python train.py --d_mlp=576 --rope_fraction=1.0 --qk_norm=true --attn_scale=0.15 --doc_mask=true
Each number is 128 + 24 x the weight over its row's rms, rounded and kept within 0 to 255. Layers, rows and columns count from 0. Numbers have three digits each. The size before them is the row's rms in percent of the matrix's.

# layer 4 MLP up, 576x256, rms 0.228, rows 436-507, columns 192-255
107:114090170099117149124123114104127160159128104130088144146092110110145148097107083099142115171064137140164122123109159147145137123121141146092125124085145133077078137119116131110098131168127135
106:141136123139137129134108105109097094138110104108130121132135098131135151120130116131121176124136139114138109168125146117144109125139136176114143129151086123164146111083139155123101142112119119
099:114137110128131145126162101107120167125156132133145137090129124159091172104117116137130145117132134108133136074141100127121088134148070134114130117116195124129065134113120120168171134111124132
097:149160134126108114137124148146111099131100127114134157119085106126149154144103106121130121114099166116124133122105118118123155163146114112071137132060140109119101122112128099159095123164169169
096:155165179156087099101143122106104148071156129121150172170174087153100099105103096160081107133102124145139145171109120145168139116147180158135087130134113105134157180119132145116101130118178103
096:116131089138117127145116123111135117098142126103093139108113171156120149120113144117128118144151116167146120098100120140122113115154163116125138143122110112138121107134145053149149194091158141
094:160139108155133105141128081115124133124104107168112173157144130148149128083122115084165170097115064157130173143144105131104122162105145146086135114120106119092142146144129128137119142110162102
101:139164142139174124148138138101139156118115155136149133127091147138117117122142129073140116109102122113123118120092136115118115180130104164123125128127099110126106160118143153119123130100072058
102:159085148138104074143114149144149119135173111130160133103174134132152130117112152104127110122152108153148082153122106158140166131115113164135140096139138136105132130112156073086166105084105126
099:096117106147120116122141123135123093084079198101099145125141079124116147136126131132120153112150153148135175142117148147124125126172141109140084102174158121120162103125153117156175148155122144
101:154127120109100133132152124095135111119106104125135108109126121183164133154103138152177143203152157123095160113099123089155107130142123096120133087119121098163136167119159127158119091150156112
094:116104081111111130156151104125131104153110103108054150104124150191130144129191151124136101123157146114134070097127118104139101102132126142153139128167080133131170125115112165112136120097102120
107:125110144118107110156138125103154150123126183135153150172122128188138148120143106117119108151103092110114102117108131126152148082168161159128156125133178106105131152140129111139110189128126144
097:143138077159155165165116170148111111121131088065098144128110092127135111119090136148203091133163122161112134129140109120161125089152139162115093115125126138142088140134124114146102112111091116
099:134149095117108119158141143141166128105095196141125149096155144120137133159086128162123149124133113128132125162164141170122143149147149110126121124107146150088141075163137126124122135141106132
098:128163125090099129112142097104097141100150128124177145122160157159107156156130115108168144113131133120145130178125081154150137129091104134121139132112111165106083110137103084150139100155164120
100:128127114092153140090158123156111100116168161139122133158158152152167117134145106133146079170138112144089129132137131129158089145144153130109183131110197150103172113120115110150102159114141121
100:117154161113102127134098112137164135132114148147126183128119146120151111121103138166131138177123127127114084105121110139110073106146161129148138115074160135117112096111136130156134120119105131
097:096130098114118111129142151115133090118140161134091146090134119093114132111148131166150109166079109084146129111158164102134103212148161133126113132138170118132126120150161134162144159129189125
099:123138172100133111160133075151128111158125124158121119120136075141123165147122147121129105098137116139156135181085129121114138194092140145148048126134104141137133061122110131122109130122134159
092:155185148123139126146109163108102170105105140144099087146140136121112134107092114127114145151112157130140091161117110087114102109144115093112117154101126110180088156110142116110111133155122164
100:159142121147179137096103133121102160147125136149157124131116118116129103155146137133121165153155117143115100142127141128122130117124135147144145129183092127118144130103098134122185132156128130
096:161073125160171124102138134150097148126096119089158159130134182130143146148146112151134146129130109153152157146107122152120158121144099126110103098100079111115153165131123115136103134143126147
091:134146133108137145125142131113117141105107123144125139186141129105169171135113101114125135115163143192159117078151132115103104118168130135115125182159131105117098170093155137107104168122083132
104:148110107096147099130172124100186162124150126109116113153125118159180117147098110129148090147132125115107164139119122158165128159142123073117083079127101111104124148068138145115148129189118092
100:118135136137155096165160112111116139154102141122100131103139123155122126184144125154072130177217113117118153135139099174118115115157121096119141123123151092096114105100144124142151141146116120
099:082139093123087160109138104167145122105141105123130149103123141138146135141138146139133166127113140112112102094113108117184045112129154147094133153126143147159136118111154088146134124142162113
099:082138068135153093114065108101152175138155100093130127118146118119174101112092162142110131138124137122127094156132132142146076158130074140141159127141129140143100143118132168107080144106121122
104:182139141158154115143108130095137123101135161120121118117145112164122128104142111130144127137119117095120110130113126123129115094068132132115152125102151158153127132140143142107174149117182101
103:115102118085139143132174142101122127106123144111125131124126096117153079094135087164078161147111144146168167139110129129148159159123118105099115147128089091097130163130122168160138150118151128
090:155122110136121137121193092118102120106118151114095149157123112102082099104095124108113133124115128161128112096110160127137151128107125147143128058147112123123148133104098114124092140153117120
103:146150133151158116146123157131166092145093156117118120157098140144172115132167163136148170090157093136095149127157111142122101124106106155113103128136081139119161140114120128110101124073124139
101:155117156119124119188080147108138111147158113129161104169069136145105119130124191146169160149138087093129056102118089154104085139100123110136171146123078126100107092096123148130163122150109131
101:123113138123150145143134114165138189144115091116111105105111121127108196144089124117110124088157145147138137110136116118127188110124126152119122140108160116100095153108157093117117158121168114
098:104172145102119099145142083127159113145111118109121179117132137165133147112098154154152130132111159155143139108153127102140115109111107119148158107157144139136117121095086104097195140132137147
099:129105083099096074160179160139124160147113108096082156108172157155086090127148126127124120096138139093129160094169119077124145122141103121106166151110162123128153088142064131118130097144143129
096:143155150159138115099153140101147143078121132146155087143111162128105110044128115182119151157131120158100134119148090123125182122166138125135117150122134186109143124138129169100155158136120142
102:127152080150148133113173110138061133144120145159135132132152179156116136158087132138133106163143161138140112112130102120113149153068132094131157159108106111155163119134087132174077136117143151
101:138106156102104135101135128116107104125111130084146134117156135124117139153103101153104129115142106155131083151117110116119116160101156177110140157124131103153167121100132128090153164104147118
096:159178109134155100135149097173121136129109149093122124124148121124130141142130138125141116110131094126078124108130122167112147158116106126130151169084094129156152139123114141135133167119147090
096:117144140136089110157087159107110106153099124172135130144157126140073107149110128116097141128182106127106114073163137096111121118138126116103117103087089093086123130139119122120133145084135102
105:150125124133171121118113116130096074104137120124105137104145076163115130129132116120148153099107146126096148058143133130132106100149115102108177146128138101098115126138141114139118110162162118
099:129139135133107112110086149132105146191124111146155155135100118117157121124093116132122159126122131122106135122187065117130153144132136154145136143105132095154101144149149110158156119138135118
110:121105075160137126127121161153121151103159128149107129147121133154138132095086136162131127080114156137138137117161152128156138125124134127114103106100106142122117084125140129152177140106141106
097:122133155169173118132138090178119123148116133142119120102092144139161098137110153129172127134125126137151107118111103117106120117123175131132143156112130136112152096170121146123128134108151114
089:073109111168109111152086169156149099149127147149117112141156174117117084177154122102124076148157140088166113160122108110107140128117150151172112091117139108128133128159149107159132172077114144
093:128098132149139124105132108108128144163101107119098134119122143149138145169112121158117163146110132092104143165096157107122124156138114132172134131175159105073141117155107146158118136168172148
113:127118142138142129149143115153153116142105156120104183129113155117096145148139121106140161120139184158114114125127113126148173121093162094145110169177128145127128135146122135114106106144099095
099:107157135141150111135106118111116112118140111147110160104137142109173095159100120118111099127137120134095130171100132165133111122129154148151133103144136138113145139143143132141107151150135106
098:163138095134129163145126133156137118115089149125119169127184147121100165104108092098070121093194118107076135132145113136142133080091133124147121122179115138126112148142148124100084166105160137
110:120106158120098120138140108161157140129127104076133121141133149158111144118156161172090098118123085079138140096117106134089102115123146162102133110132127111140180132109132137086156132101156205
101:093136129079140113171154106082121132091099142158102129126158110125131112140157127119097133151169100132157169102120119098132106124147114122098128112151125204101109174163130117063099144113058121
103:129131160080109148161152141167132120108130122131124134111108097096131122094103131132106121151121157087096152129159123128173124136079139139157168109142136152159123113131116154171136133115133072
100:127143178105138140130098113180099132156142125119168171144141141146118163152135120133156175120104114133149125161105138127098138095083113152124117133159171105161129140154106106089115112149152147
102:118169133125119133130117172134119132131137124105156137150113104122153152156138137082128110123162188137097117122150131125092099154128171135102175162124103143116058123145146085103139139121116105
099:130118156131135106116148191102100115121091149105175119165128162180102133145123119103097122089119125128120161128090087170138129078122159124124139147139083133118092157093138126132163100139141154
104:144124163162146139147131105120100109123163139132183168159133093112148093153167158140124109124134082101081103139106163157111126167148127119132135114137120170099096111155126108070106118114156099
111:151119123130132111118161101087149159165125139157126124132115122075126086122111130127120140104141142109108099094134121130145114142174131126094113145122072130104117127127118099140162122114112121
095:147092095170182136179101136158131116088115120152146115128121119147128096102093119094162120162110125151120136149124114106134128160137102098106142128117116139092151107108119143115114078158205117
109:127188133137137127142123113123108098108127083150080117130140120087102193093148118122181137163141134138146155133117108137161113152107102100113137133154174069079109113160145124136119084152156100
100:108088111113155123145145176118117175165136099117136134089103155134135124146148129122156139124111142120106137129127129146079097111116138177126111159110134160146125058088129146109152126106064122
106:094150101148133122128139105143148149111114148112117100174148118166100134179125120103121129130145126136124106144122132122159130124147152139171143164147114114140126158122080127111131128139175162
096:140082140165099126144120122154103109127102178139122141126120134120148139129118183119117148118138119182151156112135130094110140150131114112104151153136130140137083118132145142091132143163172137
102:160120108129140109147115134108119160097164129115120144136143106113108138091097116140120108191131114132132120122100121133132103127182146109111126087098151152104136115154121065127162114131142120
098:141121123150103117172086132089094158139146112146124123190146134140167130124124144151115106113088096122092099148073111114101121136148118136128119157141108139179124138115111100156129098119137128
102:106132078124089127168132104148112136135132127105120153093130102125119107137137131127135081184124166090113116124156137151166137107117109128123133126158125104125143107097099135130134193112152116
097:138138099076153118129120145153103156151136128097161098109107127165155117132118135137150121121150088114142158122127132151130134082109140142116141095131127112145133124132128124125133147146104120
095:143150129126128092085108120134106154082116113107164137144128143164121140122133113120115151145164137118146159099133117134161168127144110087125087113140132156112159167149125151104152103131114080
104:118120083141121153140139087121115171130160090137095154116126111185097097080184137127110065111155102139081126121096135080128123120120158101138130141098118098079099181112111138128086137105133129
096:120089101104117104202155147147095168181124125140118177127109119118161131150144154162113135168086124129131141145164125133150126078134111104122125102091131165100158118111060086134135125132133120
106:122093118127173084111122111092131148157148097156120162086142131121156119166134088166148150121111122105181127155132088075137092121132110130154133134135088089157153130114119138137141134134127144
094:137116130131173107134120162125109118107133103122155115123124123125115139126156104097158120159100080139137160145145140133123160146129131159115092110137092160103178123162102152068119168188111112
# layer 4 MLP down (transposed), 576x256, rms 0.211, rows 436-506, columns 192-255
103:100140130113124121063105123115169083144097095179167130116134107124166111135134118128102108156085159095101139113154149163143125158112090123120086098081157139096162121092159129123135127150064157
104:110092142146068142102138131112142153115109123152123155111149123147116129137177154120116108135113148126111086163122117131117153154152130140115140145109174106131118128115135129117127140113110166
098:114107134102124104086108073184136087162159150111137103123126162140168082135119086111141127123125147131155137146117154089105131176088177139173157155147155122147138145127142099114113178138156131
096:140187081145118159088120122092145098121131140140090112113165178156179158135128107109159093136124148113129125104136138120126161174207103131128183111169124110173138137138069101110105136140123174
094:123111137103095162134100130138132154143148156141104112145090144144105093132133130133119132159183153155135149127137129088107118121100123154090104093092088111145127149122165098106099133129125123
097:111125132126110130128116118120122114143129111136086155109171112119126125143130085132119141097099127123102124111141124101154179072120142140129146120127149127114121112135095135132135144119180118
100:126141021109135128132134110135136140114113134121117144123130142105108169150149140129123150119155164161127106126152134151095108131105098123132152136146067127117129155135133132144133137092155117
098:124128132076127112117119094087155141119161158149130132133089134126095087163141103096105195089118115115145135136123153135118090128120151134111165165107104121109147139143144160111075134153115137
104:119117119064121143133125124098114125099149128139127160126119103122089139131115108141112087104181138149124105082152141174117087151131119164126092135144106085143145081152144170062134122062132133
105:147131171077166113157131160158141128197143106130084133168167112131133149141158136167150123109144105087158128100130169097127142102116116142143166120166155120137095147096135091126140161119100125
100:143146159109114197093115106104161068118152149141151131113074114109133130126117133124133130155132175119130142160126156133132175184136150119127099106090122129125159142119111138119073105150126113
097:122110136122112138109145159148172132172108105122103076154085148130144137117101103146100135116136112107144126102135172115165097134126161110153120134092124140128107137158120176083131120101100153
104:137104142128133143152123111146103142103117148129143144109136124101121173117104119103109118141138114091102145157124117111113119157158160105145118141113109076157156088128087141141106136100163179
103:133105117118113171098131125107111102136119128095121132162163155110148107125089111153131128092120133135134128132102135130136130139119134145052134137134085125124127110135151098094124141146085123
106:129141118121139155103106129092117114140118138177138148122168146112145121115103109143111152111136146155094156152130146106154094132099094144134117102115130126148176161131114127139126092145149055
103:132143104110123115116129153108137128135079118097143142138145116135086109096145154117138164136129114129128135104085139118171117144142102138095097131122118134127125135140108131155097159102124108
101:158082125098135137071145144100107134125078126146132156108169120166113106139163144144104090160099058143095133116125130175150108100103096131133186163099106131140125116139121120147091162154133150
107:165131115104111101168116136145145084085124123126162136100148131112121150133116105148132147123166097165128140143173136105116140093151167106174129149100096095140128123171131128061126125137105111
098:153165102125166075161105170109109144117096114171111091110100127126127123165167128112123147114136103138150140107079120139119141154093132144139083170166158124141097144104116138157112120145136108
097:139105133108098112098184097118135116144110135145131103128155121144128173114102113124112128125110121127121131118103114088174143098127133079116157133113122126136139160095088111128107146110138160
093:137108097095121124122165132129141122058129119163136144127139142155092082204101127132124147144148162105121108121101149127138109143113178135108136112110144145086156136164150115161126132140119127
100:120117100084110090131167156136082031136146128112111140126118095136098120109135144142152138116105108131102143115135094120116124156125134089101126158188122126142104150156142135140127087133156136
097:111159124141106112167164145111158120124124104153092141148131174118122175103171126156130143091087146124114137136143171083150145160129118162124132133133086116092108120081136143125143109183118128
097:087135137114116100095105130124129116153174123064090092152157112127113166127116088110100119132136128144181107114121108127151096089114118114122163096097114111130112149115123151129141159118141146
097:114122160157133122103123112117104153113158115100115147110123131150152103148137133108151138144135153111076125132100105106140112162167133093150111116118109077108143149112147113102161124161157118
101:153105158137150105161144126085146116134140170138159121139135115169084122144093131105134136085137114100114109142101102146136132113106092076155151140145127137145160118100144123151156136111152101
104:110125159114158098115129136154132140096167112135086107097152122105126077165150101103118137138170101149109081120113178115153082110105166090092106060167160133136121143130132164124143145133089134
098:134120152113086085085149114174119135150137124107107143140114099136127126112136128103140091128124120156127132164111084108117106154120143137132117103113118094122119114156127116120141204118158184
101:117110126118182095131121147166126160127116098141172171068111115149163159150133145158090148153162127063148161118122121108141101148100115114095159109140080160114106128129121136121128145095177159
103:094146099122165123123117124115118084144146077128155114161174116124090121138123123120125157145109174083095120152149099162115126117105151108126120117109138091126140147124145123131126166095153171
099:119128115112114153109159171149138113108111117100145150115157144150137109144127118149118147104127149136129107115088152128134137149166135136108086124105090119143128164138149132100113143098122122
099:150148117162123175114148157130160120123108128172170100132119102104150153133133089132154155121176144110137133135141108125075135099114127122123119112140141151105119136133098139119111163143124183
101:129161122114109162151119114125139139117113165148128069128116091127146140104126108135092096137082129107162089092150151090129073123107139145135115116112129159120116168135140191123125124134117160
095:141121145091128109082152108116099130109132158131137118163153161160118101127141128085098120145118157140144130107163142102122102121109150124129123112142150111142123153160106088094153167120152139
099:127126090162153111159141113137137121136120139091140135136122141135114105148176150100125117126129158110100182124172098147133096170170079139134110128140107167120146105118136119148079136181109117
099:085111121140172136136144122120140163151117173145107124129181160119128111102124095142147129119122132121099105181119130116115146109127130113095112127104129161179168160115123161110166164152125132
100:127128151109129131104098112119079150130138099156129129188141118128102097128113134132171109159112154145129125169110130128166149151131163124118175165125124089172153117142124174104135106096099170
097:130113153129161147155155154127125188123134137093140097123142142101165081143131142127134123136130122127113134106115137124110117128190134125109127139135141110179123125146148130135108130121132132
101:136139137118083093124161079101089112147128096144129125167140109087120126118133156114130152146119112115089128158109109114130123097133147137121190155163119097134130151115111101118145128129134166
098:155135111121103141136123128125141111150136118120136096083141155136112151112106163095114144148147085120114148121155130110142118101146157097119138135072084133122152165111079128112147141119100128
096:139151107148153142132146165184127115142119112149138125113138124132136144040116113192122141137126140149131126109122132111087139132117144176158174128126095096120126109101101143169083164153147110
101:161134109108115162106133123109110182158101138130155146131132109109140121082136153137099138119149168125116121124107098118137134133113101170123120138106156154146152143138142137103145156120126129
102:118193126088161108140131137126133101071135181114115120143098131135133121120182093142144138145099153136122146084125123129147116149132142111091137067139133139139154127081123142160108123126119136
099:109110101111159205088106148096164146172097105144120084144171137111159101105115160146166160131116141112124132131131154104131127127095143156136114137139149106124141129107097121141157126128105151
102:146149120129126136142150109096118172125109110140142165161147100141161135135141114163133134042128129127129112111093128127092136177155135132085152167141142130108145115166142086142124075119129157
094:115160154122138127156154108105129167102124144156092154104158161103127128133139129141148120121142104146136112131128128119112057145152075125124178116111098095123151145129133117145076125102148130
100:144127129100151109101143121071146153150141119124147148164116177134137152093116165123113127176130120111137108118180102119127113137153165125121108121139140094117162128136133138112088142133129076
098:151125119147099123133156099144151094124120167146114142098136116147127145131091164106112139176059138135095155124135106083144121107125141061148130175163122155126147087133171112138106137112127117
100:142129118128178118115130145123133135125130189172148147134089143110150149163103125171117122128148160143138083141160165120153176172098133167173129096150156135112120088127131127097181149136117075
096:127114111126126136141112111129152122119152131118141148141172089160108123141101130124106129093130155139099154128116158087131112101148189144120155086120099101104164126104144138106137137123154147
107:122114106107170138142138118131080128137081099142137177118153147139099161160129155155129124121129168138133161125096149103112143140102106165165119094133124111120144114120160162165149130107125155
103:161153158146108083102087119104143105117140164147098124166085126151139135136092108123096099148096120166146132175139124103147119158145124123107149102131085151129094156129125085122139166135114135
098:115125120120164098116152147127088165104144113132086120134140118165123156097112119129110125113099134133149136106134108093152145096123150099152098156123125089136127099066115139100123164106162167
103:124119133140111145153129113117220116110118152142115113128146121134145133112115135097124108096102104132123138167141145138151119102128132100107122147101105132110124093148194122138100130145122082
103:146097085142124127180149123105135122113151112143113139086110114133128159149095134114135136114103160142107137120105113108144128105130157143110162172166142145127122183088152123136123128115110132
101:116133158155115109132128092155105150114101093087117131109134096156124125140096094100134135130150125139140134160108138113148139065155092118123132102139142111087157104114133143118135145108120116
104:068116139130136137140151118109124099163107127090114123142119133090163117147125112143150095138096134166132126128143139120136124147130134134091112098137152147144104118126133094132110147119072111
098:161110103119134154117154114121098145118122160079136157117136143100123117090157151113127151125134119134143124147096144182154127152125166147122110121183134139138136111166087129145133112099152120
104:091096112162119092126123133118108148137089124163114102147153119106106117146173119145120155130136141128119152109130111153115092104139133093161132160128158127089143116160131150079095103085131129
100:136155083117095130128151078143106130138179141140113142124134095145119121132117156114119140084133104141121146111105143122163135115131128128124127121082130156141128100090114125118099123124149110
105:153162192136164122100094154151134140150141125168159138140126151177137102083128112129142199141132113065075136187162078142108090138131142123172101136101151144145100141132119090049120121098101125
101:118121104120149159126108122109133116136129149107167133116104122068173113148105143125107122154137135151117119122109153142156116126119110106130106109090144119149161158123110134100142115085117131
098:127138121107129139117106168124095135125075139140118118156102111172134138140149149109124121110145113141105148142162109119146150131087158128163124049162159170096165121127166174114138129116156146
095:170123134151135116121155122146146138116148124121121142165205116155106141138108113135170102098127110102117109132118144122138130135130160148147138140110110104077145132125155115134102107137126125
103:112101118093132128118134189100125139130108147107201172096103145131125138109129102130118146147141119101124091169124109165116146137109112153100117145146144144131123097166184154144135128092143162
105:116133126183144150120107155111136164086115122078138076102118099116144135123106116143142123158102124116089092138124130160108159127161113121117093142166116095158113154105170142141113082163123048
102:126095128130130096129113122131121109142145119101087126088122123119144110159125139146132110124102141112105167132189141157154135134156138113138105173151091144162134155104158106117081132137100087
097:155154137143134125046101122140103103086168166120148069116157131125135179129111108124155150114116137108079119152127187140145137123174136108133116101107181132155145130154139137128134133137170134
095:154114133137170091116139108153155120113138129115090113157127185132124113127126063133121108115176136133155132184112119147133123087130123106140126132096107071117097127131112086151136108100105133
095:101127166107143111065128145134106131105179207124150126150107128129168105123133122128120154123134157149127099164108143135127130139170133147108159109159119137136102124204096146159190117114104119
101:101124181136135108115111145101152143133121112138138127162076104134134093104162162137143129118149103133159127157122114101083104144143143044160118128099126134129114145114165120118144144132102095
# layer 4 MLP gate, 576x256, rms 0.225, rows 437-507, columns 192-255
103:146137149107177141134128124110132089109089137127076116156132125129125124129129119097120125125156137104123143134155131135153148158132120122088172141161126105154117112161124123112136124129148144
094:152111150144137135147180146149074127170126084155130168174124120197126152091134109089136124145116125137126131125094129140120093111117117137096117117121119092124105133135119134136148114149140135
099:172167135110151100104097127155135119161103124095134162089133110129139069109154105118143122117102155104142147093128100171110150126135139140118145142076140143091114142138103085096113153166116182
093:146126122120105121188158124091092121127145114117091132161142123138101109151140085152141121109146132122169167131109160151124107120147104179118075113138133136127142120131152134071133123124134126
102:108123152130148147165115141093093135098132196122138182145173111113113130123141095099142123098090110125096135118133110100160136127165120117124110119112109070098122145155123092117112119103148114
102:125152118182188141104126145130136131094131125120096077095151159121099125194137155117139125123155178147157102141130169131155118111155116155156106123107123128164086147101174099158098137148091130
092:063110097123123160131142105148113136131122107100103116088134097083150076132120137183121109136161124136096123090085112127150151119110149182142093149127102122146138172126133130086124099101134132
101:089149145146131118089120152135096142138171144112142142156119119101130103145130131141094117157105126135137100109144125139120128062085106157178153122108163129109134160106168132131146126122114144
099:133104156163109131146144120169152137134125117176138121079144083137129152138097148167130087127127117129118127117122107101124081106117044077127147180129108118094097135112104129106140140188098155
105:137119120112172100129147182145135102113158133118153107131121099156129098158162136119095156180131144143138107133103134154113145114137076170136132178085141132074130106063181133152137138141175138
098:164152081110159143092131123133107120144139152131164165128135133111137097146089105147141089143092148139116129123092128130120153123131108115110155087124181133109111115117124135116099116135120092
108:145139143146149140141120131127119139153143075116093106145161160099143111139159144134109111113134140150143087148133096144117107150159147155111098109133136114112085144129145148101123136147146156
106:134121126131073110138091095095122114145120129126135107111125122161121084122153107121119101158152162124103109126111110132086171108138052114118147119126126138088129137144101145114129132132164105
097:148183094097093143113132100149139137159083158161127150131115116083158156135125094141095138109105152126143119181144114118111134104092153122120147119087118102118135124105085136107139108109114160
096:142094161138156134150157100135157114132085152139121167133121090123103118115111130127104156137135113123163088098124131088123134167115151135096137163137152094065151119131116160117111165175114129
096:085155135107145123136125149171160153083196131134113130140152097113144160134133137158131087135141102121131120152131123171172071090150127137133135117100157107136188122156160162100136108089091109
106:127093150126079105134083135125071139140121112123127116131134117093089142129130130118132145103164101156141156163125140121178064107074127096172138158180135108142147119157100150096143112119180149
099:123123138154190149100145141118096140095119117144103105102161129118134144126147114082100113106129129135147115112067134092158102114094139123165129127135127132107096127102134118139130153118168102
103:133122088138148113132111123111184156106104156106126099099121136088131110120132126134139125147153142154173084141108136107098100103134141131111128092136138106132123159110156142125118133153115111
091:120129113110152118155138096129139141152118103132081137080147136181150128153132182116166067111106092152135136142124118152114136078172113124156143136140099138122107172122091157116100120122128133
103:150118159113125149150102091151116160126133119147121152159135106121151110169130149172154119109087120111116171083157176075129103105134132099108136103150133110123135141095126176181104129139123135
109:176135107145109180129185149124100119137104085084097120100090136147109108108179062123132135129171137148121144156087132133115139138136121098109153155127140125122145198115119147134126085127094130
093:149111126126120094147131142144167125129123140093086173057116134142093119148149133161174140087132108108143130166142123119142075152142112151112169097123126110138140130117143138129170150125131139
107:131119103126135149133095124110121128158116129109124161128164121113148146117147161167130112102107146133134070110121061161131110110147111128121197123132150134126141133122132132140093145132126108
096:104150126109151124141133122147140117153143164152106126140085130089151141194106110075087132143144114133161103154156153177128171140089138137116164170084131096173142158108167116120095154107156111
096:122120123131115141150143134128096146160158148089149109152086157155150162127153122154135141121129104095125085173109121131183081089088158123128107142097093124105095145118168194078133090133128118
098:143154132152163091124105096163138106131101089145125093129161122120124092124107137086109102143101127105108117136092164124112158153095110066116174088099146119136138165101112078149113138159128152
096:088139091172202112073123136133133145100093150123136173083117128120108147114188103126126108127115150135148115099146131178103100136139128113184138141149132108153115095125145120146128147123126111
107:085132119146141136129133146121127133175149158077176094159117159135112151137146136152134107126131116075105149180129169185125138122130137123124149113150122159085171161152061095164096052139116128
090:153128186125126129143128129140114099089130147172086120120092124103147125104118117102142136119157105122141170120151129127107117149121123151114128098122123144098165135085098121128141131147164144
100:079139122134094141111131096141129119139168104112089169105164109152133112105126109121120109135108163123104126123094147135146137130138110109144142156156130157132143086142151154093124152130126140
094:141113157112107150136107138077131081138157140109150141098112092136098169146138167113164132130096103123129116117144048152133126128102161110130113152127114125099122126121142117130165112150126127
103:116103131131100134139150132106124117130132118137078114165117093104140138146130027127131105111151085106096125122128134146099154164141140131143157154085094149168138134118076143141151096124109136
099:132120126138123165121175153140170092089137144100150101108164112125189151128117137165141129166157116130143149146118080123149103056111096120153137143105126173146098132104131110129090133194127125
091:115100125106160152128147134158111140144130121117121157116154156127105110109120130094154084131114105139176120143118076109111132140168043101112111102110112109090137121129117143120127178125162121
099:098135134114120184136108096132131105141135113139118138127103142108141189106128133121165125120119140128125121124133143129133125127163144121152123160120133084124093093090148131106099123124137060
101:153137123143122167156120151143142114133122127123159122079139173138126168100097119082158158103121138116061149131102138141086122137118141151138119130120109111140096123098137117127118125115122132
100:091135167127133125103124150123104114104144121166101128167164138160104143161101147110136133128167112101122155148081147091122080131149113121094123123096162086119127114154109104121108101157141131
101:124143148171146147097105100139107120108134161106133140113182134161113137148140132121113151109142109161140159142092154136111140162140159091128126142159143154146145127151104138149166125116128159
097:147135134069137165116125142128109131117140118138116149116125104132113099158099132130118084096124138159135147125148129105149134133148120137119183185199120123130137132146128104131118121147142105
107:138135138127138113126105162091177080179131119140100100102097091133091132126108143127138110132141143128120123096111094120147108091149135104157141093169162110152185146127107165159128106135167070
103:156091054136122098171133147140115138138149125154113120163138065117113139132101112108123129146139118092103129168069144097126129091095082101122143120116132136127132125114135113112129161129113111
107:129131120097108083115098137128115130172120133125118126107145112084150147154131084145126114140123140136138120116173137093086148164104103118158120144136116124145185134163107151170123096133146117
108:168131126131145134135130154142096088138078174155147109114120131126178093125107104172121091153073141099129109090136134160124142145138165068146135102117136084098106157138130147133109105124123127
095:141135120146106139109128128128079127125181101109087141108113099140140135096131147131140166115168110141099164156111076149112149123143136122118144133080116160118117144158168182156142149137130116
096:135143129181107109115144092120084103127123100122123150131113111155165128126108100125128158144174108120098136114145126126123158065155091110204135169109122143182115153116134150105131112126131162
122:117125094121113124152167152131184154138160107154111114184122113090135111070128148153096114126152138117107122142126171130094142130160114144151129126138179140086112103143134173164133145131124123
097:126126118112176091123115111149174143129179091140133117143150139053144096173134167114121105090152097130134103141128074145144136131118185109153101097123132111128161109136137165129107139154120123
097:121134153085167093098164085125131100133126154141155129079126125110113130119110097134173110114095166116133091094122141091131105147132143138171129112148185115131154130150139139104148108118114125
106:148081108139133136124130163128127126149158151092119141170134148157120094132174107117111077113152123122082152126095137115120135122100117152123127128121119179106149145080094137125106111071117162
098:121141143126158163119114075150097115153139107097163093151120148138093137128142140098136137118138109099067099129137087151161132151103127127085164150131116133174131131124095179142134133122143131
110:113160124097172116077162145161125123106131136100114130148157132167114150156113103128119101138095104156146134122110085130122110100133130116115138081162137106090137103148137176132144114105113110
096:110137160124127175115139120147093125135097130121145137141158150142113143125137124149113129126126138099125139145097130087115154121153140147137104103162105135131109092142165152087097155173131124
098:158123112143144142134114160139108115127132115152128145097144152127124120139130120106176137123125110089137147141142169115147154143118173116091133185141142133133184147105133158122128104153140108
097:106095104100106119132092114135128138146133130123108155092116110107127175109123165125137095133127146077106131127076140179131138114136109145107140155144124130106126124131167082117143095141128172
103:147118169144135126122124154143149158102152151132078079149162153171158154115132117160107152130141120129142121141159100153146156101158132114086095104078170103124153123134109160124130129144154107
113:121080170113174134103122112127118109112102159136154132130110115128089164120120126130129108134113144119152134120091162144123118105141153131146125123118140132149132146118102081130077112087111141
099:173138123156094166171163137139128131082151130138133140152103132131086161131119180098163124153169139112136095121152151140153067140171139090123119115095133126129085132126064162092117132115136100
105:072172159142156081144127173130132126104121095118130090131129123097108136150148115098076125132117130148167147154112144124159158124152125117119094154092119119099156143110133105078132117126113124
108:130144080111152107132174126120176125123150096153162129139166097107156148139111154124100130096153157118168156102131135121135142129122175118151137104133152123070184145131177134153129192114108137
107:107106141151146156164135139103107169181129118153129115165136165131128145149121152118127106145184125154076124144157153124133162127151122146132095148185166161125121124141086143086091127121107142
097:140080156166173140148129130109153140084134098133099140121127131132169133166118138112165117134139142127131117124093098147167122145116125122105097156112091160135141148131123153108123094119117171
104:124131120137098132103119087153150120146136148165106102109136136097143141096140094136135151128095117124124105145145143145127148146130110133152117139155117139128100127166111163126128140086099111
103:169151084154152112074133110173127128136121129144144078110123123115142142134104155099130156101154122112198125131108166141143128072136113107133109151112108125087152176122112177121114125125152124
098:139123153113110131117153141093132136154152120118160096176108129116164155108119122178166120126115098179126105105121132106109117107182120123116115124143176100099148122128119122086158117091169151
097:187151110148133150093072130130124117112140126104127110095110133143147131118117133138125147092157126119160132150158097113141117113086116132126113156166123162130129103123135132131166130158091097
097:151115148175093087114098118104125135153161109133119145103135112132100131139135114143148172129176115087087163113126130145129162109142138156086112113112121115155143120145119119134130142118112067
106:116086133167149151118107094103111098134112112139130136099129127110177143135151126145153135146106122108160120133088130125154109140142145064121100114145122101140149120129104185124100162057137129
094:135092165151082155135160146059133129097159117170103123112157109137108136174162140144130108140118119104147119106142153130125091137127097129125119121123174118112120112124141097161130127122105119
106:152076145136141175119146103098106117098128128128101125104110127124176100165131133113158113121129133115111138146140114101168202133128163159153122141117095117169123094104107138113130081120101149
102:163120152133111124128183131102122094141116102067139096079138132117119108119127112125088121140143109160167127123121086127122140166121125131158145119119136128110122154145074147076127114137094112